Each number is 500 + 50 x the weight over its row's rms, rounded and kept within 0 to 999. Layers, rows and columns count from 0. Numbers have three digits each. The size before them is the row's rms in percent of the matrix's.

# q: layer 6 attention query, 256x256, rms 0.127, rows 172-184, columns 0-255
# k: layer 6 attention key, 256x256, rms 0.125, rows 172-183, columns 0-255
q172 084:438453627472471494551539541516458515519568513542535539564508475460554485537566539514500508495449403536485510548409506452501519516547451553542499521468436480479530466517423413461515483530511483626485360547413501598559503516584543561525559524398430390552395523505550581439465460489538457500440510575486584526434561468529483478545424451335501520482474517548526484487516476514478493482524512508486541422478418484486538532496503477456494527509490538608495600501521563568411428521468418513521379447479519429375443481543484517455584525488436481477398512527468448581560507518491614442547517507492512510578496528413598465526551485585417478480540461552435463547454521479536554443588511482553558489565545496436523462521492449521527422491549512445480450448557531519528442521505561
k172 091:550470558472463518512364482578529543468463500430482464482448562532507473493547541609404347484564581490455511503565485462547544529506484528511502524484557506504548441509504441521482527594523631335550562521531532473463529522552421497472533564458536498543488457513504509467543487539513544482493491547517439467556487482469518453517446517550599425533357444490428512458466526547576542450432460483425553555517520555535578456508501456556493531519468448510473435490376509454503473460424470460467491582550554587518477547491524487494510560505442560515509517422529562450485405479475624450525491541583497517531447518575405435449570390593497555537419506457438510438464440452457488559490551463403465502404492516474510471423432479544528538558516508452577541568505499508457531427481430
q173 087:487554500614438566525573457489492489491498479525521486503446483615497520560482544450480481443440484517460529527544478451474526394516469520464522516498565467511416475482524518586468443515461603527507389492508459427412484475467419382513577513501484573498497556537474523603437499503494440562416491496488487505540450532484462493430477482465492561458520498401640580508553573475558465461544398466574541509472497492546373538446473511475533504533507510552504439513556578583551438555471498472540594511495509595476569464598492518453461449566492550496594430561612510535585570519424470489497463413520464581519484416504568550437496499464433484513545567482434493443487480524482411481584486431520493536550544533529489452472469417564569447460486361470491423512513534446491592490448420
k173 089:539490458517482555470558522505511587557461579557502500444479378460457454484373475434530438576480477578464452524433510466522494441498532546471511539537533517483493504535482553571548449491486477520542414493442499419499511515480429479528544467531551501537473508413571566501518523534485460585582427539522424482505438433427399540464541577522631492481408457460562560522480604462510442513496376596489512498445522580488410531528528501443484454510594481536508434391471520543486472540435512535553443470485517449434565497462440538432515497564501526466457423489539473496501492447446498448539471469472426567559524498421554594517446452416441541567488584462497402576487543520569412551593522461490481501532530494585481447431479495581545507424519383486541401477434523567435513432546485
q174 087:509492411534554496496471556606544502585482552516491502605480506444478528514464532505579499490483511504535580457513462581500535541439472544514510536444480447469467481497526434413461531518486525455581498478501537620487477442450509549520526462415481500429459388490454431473459499439437454527574509493578491561511459548541397502475547517421452575508461461493499614441475475511531526553520474399483541539518435554489391462456516540415492528533478537519605485546576480487473360437547526530518527481443566522450444488491608531476547530446483505466562439537555489426524445444554593551512557473457433488554497505532511459492461471591428461483435519404485640649514570567490601503443486501565527569429442423546547481547574552520459452482500509476485461484568604495560596468460491
k174 094:511491504541488491491451534595573475556552489476456475618589442480434498546533541489532445506501478552510548444524512516441592559565502551525491396540516461408485483544577514518482494511416468399546566535432541542534502517445524523489494448439488497525516498498442513435532549486486493465549582415494549472513514460549508574485535511510545540517484397492485631392487569477513476491495438440511490518554504530473535408589477496458367518522444529480545463465581500576512456543626527530599558450535642552580536563402450507518535528504475511500516438547512466460575452514526471545529452430491438446601489479480431505534500432567431479442434491463552658532599528571560541529545391502509494506428551486498571464532489523536499479474539492406581438554483507563501461457383512
q175 095:473497598491533494447513528598431485418565355486489493540472544486421549600418441508458514534408486381449471590540431520605630502444507448457450532561421600431512475471591507595619526586432517482556509463468505521488456479488470449444516531501545519481568462497494496446497535484461542471516529446473516498489500406535597521424591488551500558436460556600406520534533558461398493399417468533576445475488532516465471583523515465499516500457550529557497578555489533534518527468470472486425501479491518481456539526490401492497490593496492437478517488502557471481483469521504498500466458441536430494448461607571502457519477476531447509478527492545531555468532501550411498484421575522506442476527527449549474494438514450612468585501509633506518562451530431557423469498585493
k175 096:511492461493481570453509565567442508471506530528434518525459563457429532574468481473454532575433433515444599598517457460533558479511462431468566507570554495444459518541592428527576443535595513555534481477383421554460502530555513510466461525424566526482518450531540462505466389522482502524491429455576431506514488503556500539477467554637450473391402532568422492479494503394447461497536452460491522475433521499606517487566489571440533484468407514543477596471471537577548489476552482456491505476477582513480546517508483471505446587428529579533592495579520479534573491593468590495445474400597563500449524565401465598483575418414513582536525511469558523477490503511465547429499570508473487468498492561502548530490558462565470568481458594454528568454523460524463509540579528
q176 102:637549515549544417426508538439417477593463494601498503580491497557560532485519530481504547507468542467515459398457507574575444486643500435499453511514510473509574479517538559554516505519532504538454501512482560476525475481418558431497504524505383431487509512416585435496508449510473429496504582505464435439483558498478441542503427518491600547509568572506432550562497459547500486511605515517525484417542519452550465575492533500481562528452511433589482587484490442466456545455466469554451454526552504504635536458501488506458435546437474625472463464468509589484477518428553599473624489567418415498396432558517484567517530442511479477570508479502536496537503512520473577496460530541494528442355535530590432455432532492486413563513475510489545466452465570510497443578463527
k176 096:445470473449529507498484409510526512490502517469512479534461534423589542501587484574468372557575522495506497573407478403515586591489542463477556449514458555486414536509474450523607525479469548457537537498443431534490494512524509478460523480518590591556511566543438522474466543423536586420531438451520585547504422489464550518508551494554493516421507438553591438477492496426489455510529457605540498577513497533466534432509589463602429498523429601487560523547477603500454492538512466472469492489516472466420470539550494460498512516564540484474484526500517534467549542549509438630405462436500504533503527454407386468526455511383408489537487518537499442477514485424494589537528514584496498511572507488494557509529498476484561490431454510663488541568541523522461626610503412
q177 094:512502436483508513519561492560601524557490430522568477570501563433454381423404591506524481523484445602542458523536489544498527510522428553471456476501451557505555480532565433450453435414520565525498483546485413520615541624509475373477552483485523603482540584496485483462468527528512442442493496455440447519400473517367564498617561589495470650467512466553451447535486574501528571472514460516450461502482425545464455425479486521497508491486406495367524474561477537562399448456477560499475518532575568515426492609536520494494500516559420530480531514517543485599460465554524523542495542509488444546457471579480493499519587479539561460468527447549583579488560515501547489429472482490491555467481509433414540571511499550444510516476528520480446556475515509556493615514523524
k177 099:460495521500455532544462522555519458538458585539412498416538460440446527537562398518476554498494506488507524491444546439482406466558495464489560524521527513554483407512408489494513463477529510593487445536433569490422500551427541450563509538534415455471535506526511612546440454392456490538428482523493533536519542502421438478505494421526456505510604491470490460503474486516483494491485565519553457455497520570523373534476514431495456512630484476470515479495563518485568494472464536506439541514410468512553371511573417523514465581539590452588597507424387527318487495466448482368459484434526495444507643538495553481460568591450511437565511509441491459562374520456526494528495416505439560508525519427439534427534527491528542477504500470528500511439521533438476467461496548
q178 096:458431539491572584582532480474515420437461532533511544511528442434552537403470465539575514513540565548531526492494537480494536505400528478486497482559454437443580411485528481475559454484513505514502483423460544513480570482544472493446581552552539574493477486476572532441504434520520551502443542505491523456513335498519564544579496474569506471511446493505496495511484494487484589492545538497405476568553448430536418409480430592575533531429456460511436519473478421493501490502484575525489530560493428487500536536604550561561479478503514486443491386613499483555440465571406450625465561505439526514569337415477470592525559497502501489553488466495455508519474522441510536533427478393495514485449547512551613531435422542431461489479505508451592401422545491398485449566494528
k178 092:515470464459541452576549414466467544515485389451451490508526508521440509547489528451519476518474527498491518560470479448469447500477534567433546545502571503492437548619522585523614551617442423520437527558528543582603536486505584381520422431544416456496449564558497520491601512447530600503451572515500603468496577529400390578500414460533571537485496549469565471498416494457506544460481522511492467493541503513489479486468427480520495533574605477582400467537493542481553536469425503444519401500516515535566472534422526473407590523473514516461516597442503467497457502465570470482590380555483486420458492602467615495471523519559512453485506457532468512532476467507465451539488522522490533533451527558484559486591512515587477463516481455489394575554503464540476481421445463
q179 090:542436470502473428550505596620442556543515538532595598417457534492563497428500474463545588519508452492430422443491520536529530507506525504536519398424519476485496465538440418464416622522365464501430529572495581511455441423566508456486490478494519383453550492541418510614496524565502551448595506485529499441541430509498497577507463544511530496547554488535522494541526590519478518537444500577483500451450424491548492557579460418487386490508513412493603488462488569531401525403475444415464420586512483457514484499534478497466533556516425585550555528499472509488554545501463506445520562531499514491452550538571526512551471553451525508494453464584467600556486470488444529494380565526499469550585467480523488535511501543550447447569423506507461592498506422499553561567512445
k179 094:509473422507514497449550487535465547521493543444473457499593554499470501412501505484578579472474447441513522539458537541474395521556459642443460572440434482540463512539503441451552546547513514410430452494493457552549408558495536489471528582535508552536521438494518578453452529491510457453510345485466543447500599447538380510408495475476529510503510515490540523479500528392504545403511539464466433563469599533465492479552484507432428505465478515522574448519568458552492545361481463508546402467524469502522476417551504534460501506434464417469406462475417468504582512490617505606491540573471527455550494539476456494559518487481518476496546458447537491417499553514461620501526521524433602446323508462454463456479493518498490429372478519489451507494527530481511565472424522
q180 083:428541519489442440462584552447478416569565504424426606563451513468469421501483504558406479532411382490540390457496608553471553521479580432491542524554516548578467534541536512494482522516489387518449550567472425383461504469523478454537535471440534506507544507487429549548452561440452458506517546502527473488359490484431453543569532550553478511476557575491487528516506515496551458469517546581461533495464436498482465468470411446533404437499427503472452548528505474477536533477491512539489488551466519513619463464505490555392513383417558557474472503493497583502454382473430451557516477526553421527489502545478473439560535413552465452486489474415450538467505555497576565497514517489437510479506413641426546484516509542539445489516503509534378484497510482545383545466535551
k180 088:459424556477454418517538499414410583599522584434390577547656588613589468483481476406501445501427533493521581511541506504465457433398480468528510481481561603566541529492471447520504504416575485475475527521491432468487572428422555440534526556528491495493475519495487559504532534460471431494554371580448539550448601582412491483519474504481427415410520516543482474531445503481437409464488543540538554449495442453507419522465484546536456516507468541453487511519569501511516533450487403493482496529537470460499425465613489577549492495518541458479524481459565494481528528525442552537419506434484476473521561435414408493494430516551462490437548551436483611514500515475560521491550523582527480497430546483519526515481496557592475533498574598457460548508555533582508553473498557
q181 087:602473532561530581536430476506519468537479408507536485483543545547466524506537559423482362460482585439487596582496494547430468462517498491543531500492518491537471516488457544584488463485519498488493488574519473474539579553529520450533499489559495474522486511564501510554602446557579504548452453518546604536544467484491482485442446612598507470542433516481481546545556479532534576457553530514485573528464508514529599526513489448531487465455445534486505515550525405474479537583468549513517457484478366448567477468462530563514548509446427533599528462429533462441497509498613498504475507518488539531448560535430553440441415384571584518465438488543538463449563396505545440520469496485493573541434430506510502525478601434481407610431553582508471478497379454563413564357507437
k181 089:489467498497428547577484496499497531536534456545556417470456490519502544447437598531474500528426448624529580415463528549509556446491543444496484532515445539496486592562473503543541549413536580487428462525555472479442470471529469455521545532499530527413347616562494448496530517589503593549415503473618510528496520486514470447510390426355530465491564529462484557479495392417495514517572590521500415413508482445489427543375548539470524447537516538484537558610560556452588482477444532475530526497479503461531430455485372530505489562403483484521475532476474465505526520571506481584513526599533501521548445494487489476549486546490474450524499515531561485488477401528476545536546575415556549503465530563437491509506538525488498525400517489404514468470573477442477509401466574
q182 099:546439529529472523525457452467537487456545523586536455513570539445394475502516506497478476506456493463514525566508475589463455499484554419440550553635531444442511460517449556513531479499493467515445504434501474481442528489514495398465425472529578489477542569436444531501531484582479511463493526522473455526511477485516495499473519511466387538566570499520464477514498443517454524443523471519440520452499587524420448563554489500537471433452536539455492463556371449526496367438510445502564509479490435523548548441576412530448436555529447467469478561385458609559531470549613605605444477500545460559600408581486494399547438366457512473492582452383428507488414575527461572551516470478543460510421417532441543550487502401524542448459579469501507488571509465540497452485534499
k182 094:466542450528413528503473404509475566475476433564531512513571574489481530507475540478524476548539523623551574514397406483512450454530549442497528473603473494403622529590449554443426454516512526485470505544505372508519563493456452454480547519456572592533491589433506509536466386565495461472497429472436474474434502535509553588498473554479438451501531533526464456484536479445457515462496507438537502429480536465472359455468484558497452504529474464570523447481415462555488474471535487498443517552475537495473520416576533502465391508497429497450471474491398495469454489584504553591436549455527409562497528562494537516566578498464551485490526513501442455382413522519480454578444461516605372580414477543484599487502548468457529540475543472561572502543527401534516518567512478
q183 089:502533475566499448492549488559511425540490559386578473464461456496560540509434470501539527476511515442466523475445534473490537510455494531356528555555494477570526411481465421481520461417528524556530423456504548455506562580471533523454475468525475472478531519395490503442479470480550533596491466491510478530435428603347518451405535566424543520474438479475452569521519498402401460505529505529560512614390566474438460579498469551545445575435528456556425541452473585432421534584531570612463496454464464473461532450556474528472500488471537571502524457506576554573495568540609470380541488482549553530569441502517534490469462521546520467452553476554480567459505509514441481518457463550479547511575519484518482451429428517482450395496490352534504463470445506476542435506451440
k183 102:525406511507601472397441475506453457527562440596499542490467551519441459500538544516588462514475546511474530479515496501459434516563529464570540557489537533505523522479506493437462574447468432488443435556548535511484399596568370548468452550505557445496497503439438564470470556504461530502582495548400460498557529451485521549498494460468459424507628523464429524482502522481446570494510475556463536455545555532549513574455475565436531490479616510484525463517490486458524490511448450524510539526434436488545450613431557546485508417461381436445570420498531522502530505509516565556455419521436508540411471403574481554586534443449536524582563433458390568525522460504509515594470497490466567494467459504484475603450447589491590567565473476453607601610492523520474516507468463
q184 088:511478542491612537513542531437468490616517546529471482481540446510506480500425453504466513509523498507505464517522494449485448559455565558495563424382598385488406516499442548409508475464397433439508463588474463488484500442458546510448488410545511550509501370486465576533511562515453481516452505470479501515506424569514495594447401506566565507495484545459532515558396472594461517393503551437527481439446478464489479515554486484523407514548530624532407498504495491490527488449538486506508437547500571475429511488545513478517500495506503549534532507496494543511512487487599482573593457475585428486506483531538403552416554449467568505494528502578566451557506478562471445512523537588421607410512480515489395419441525467546478552552492523542434536487472514525578549473623331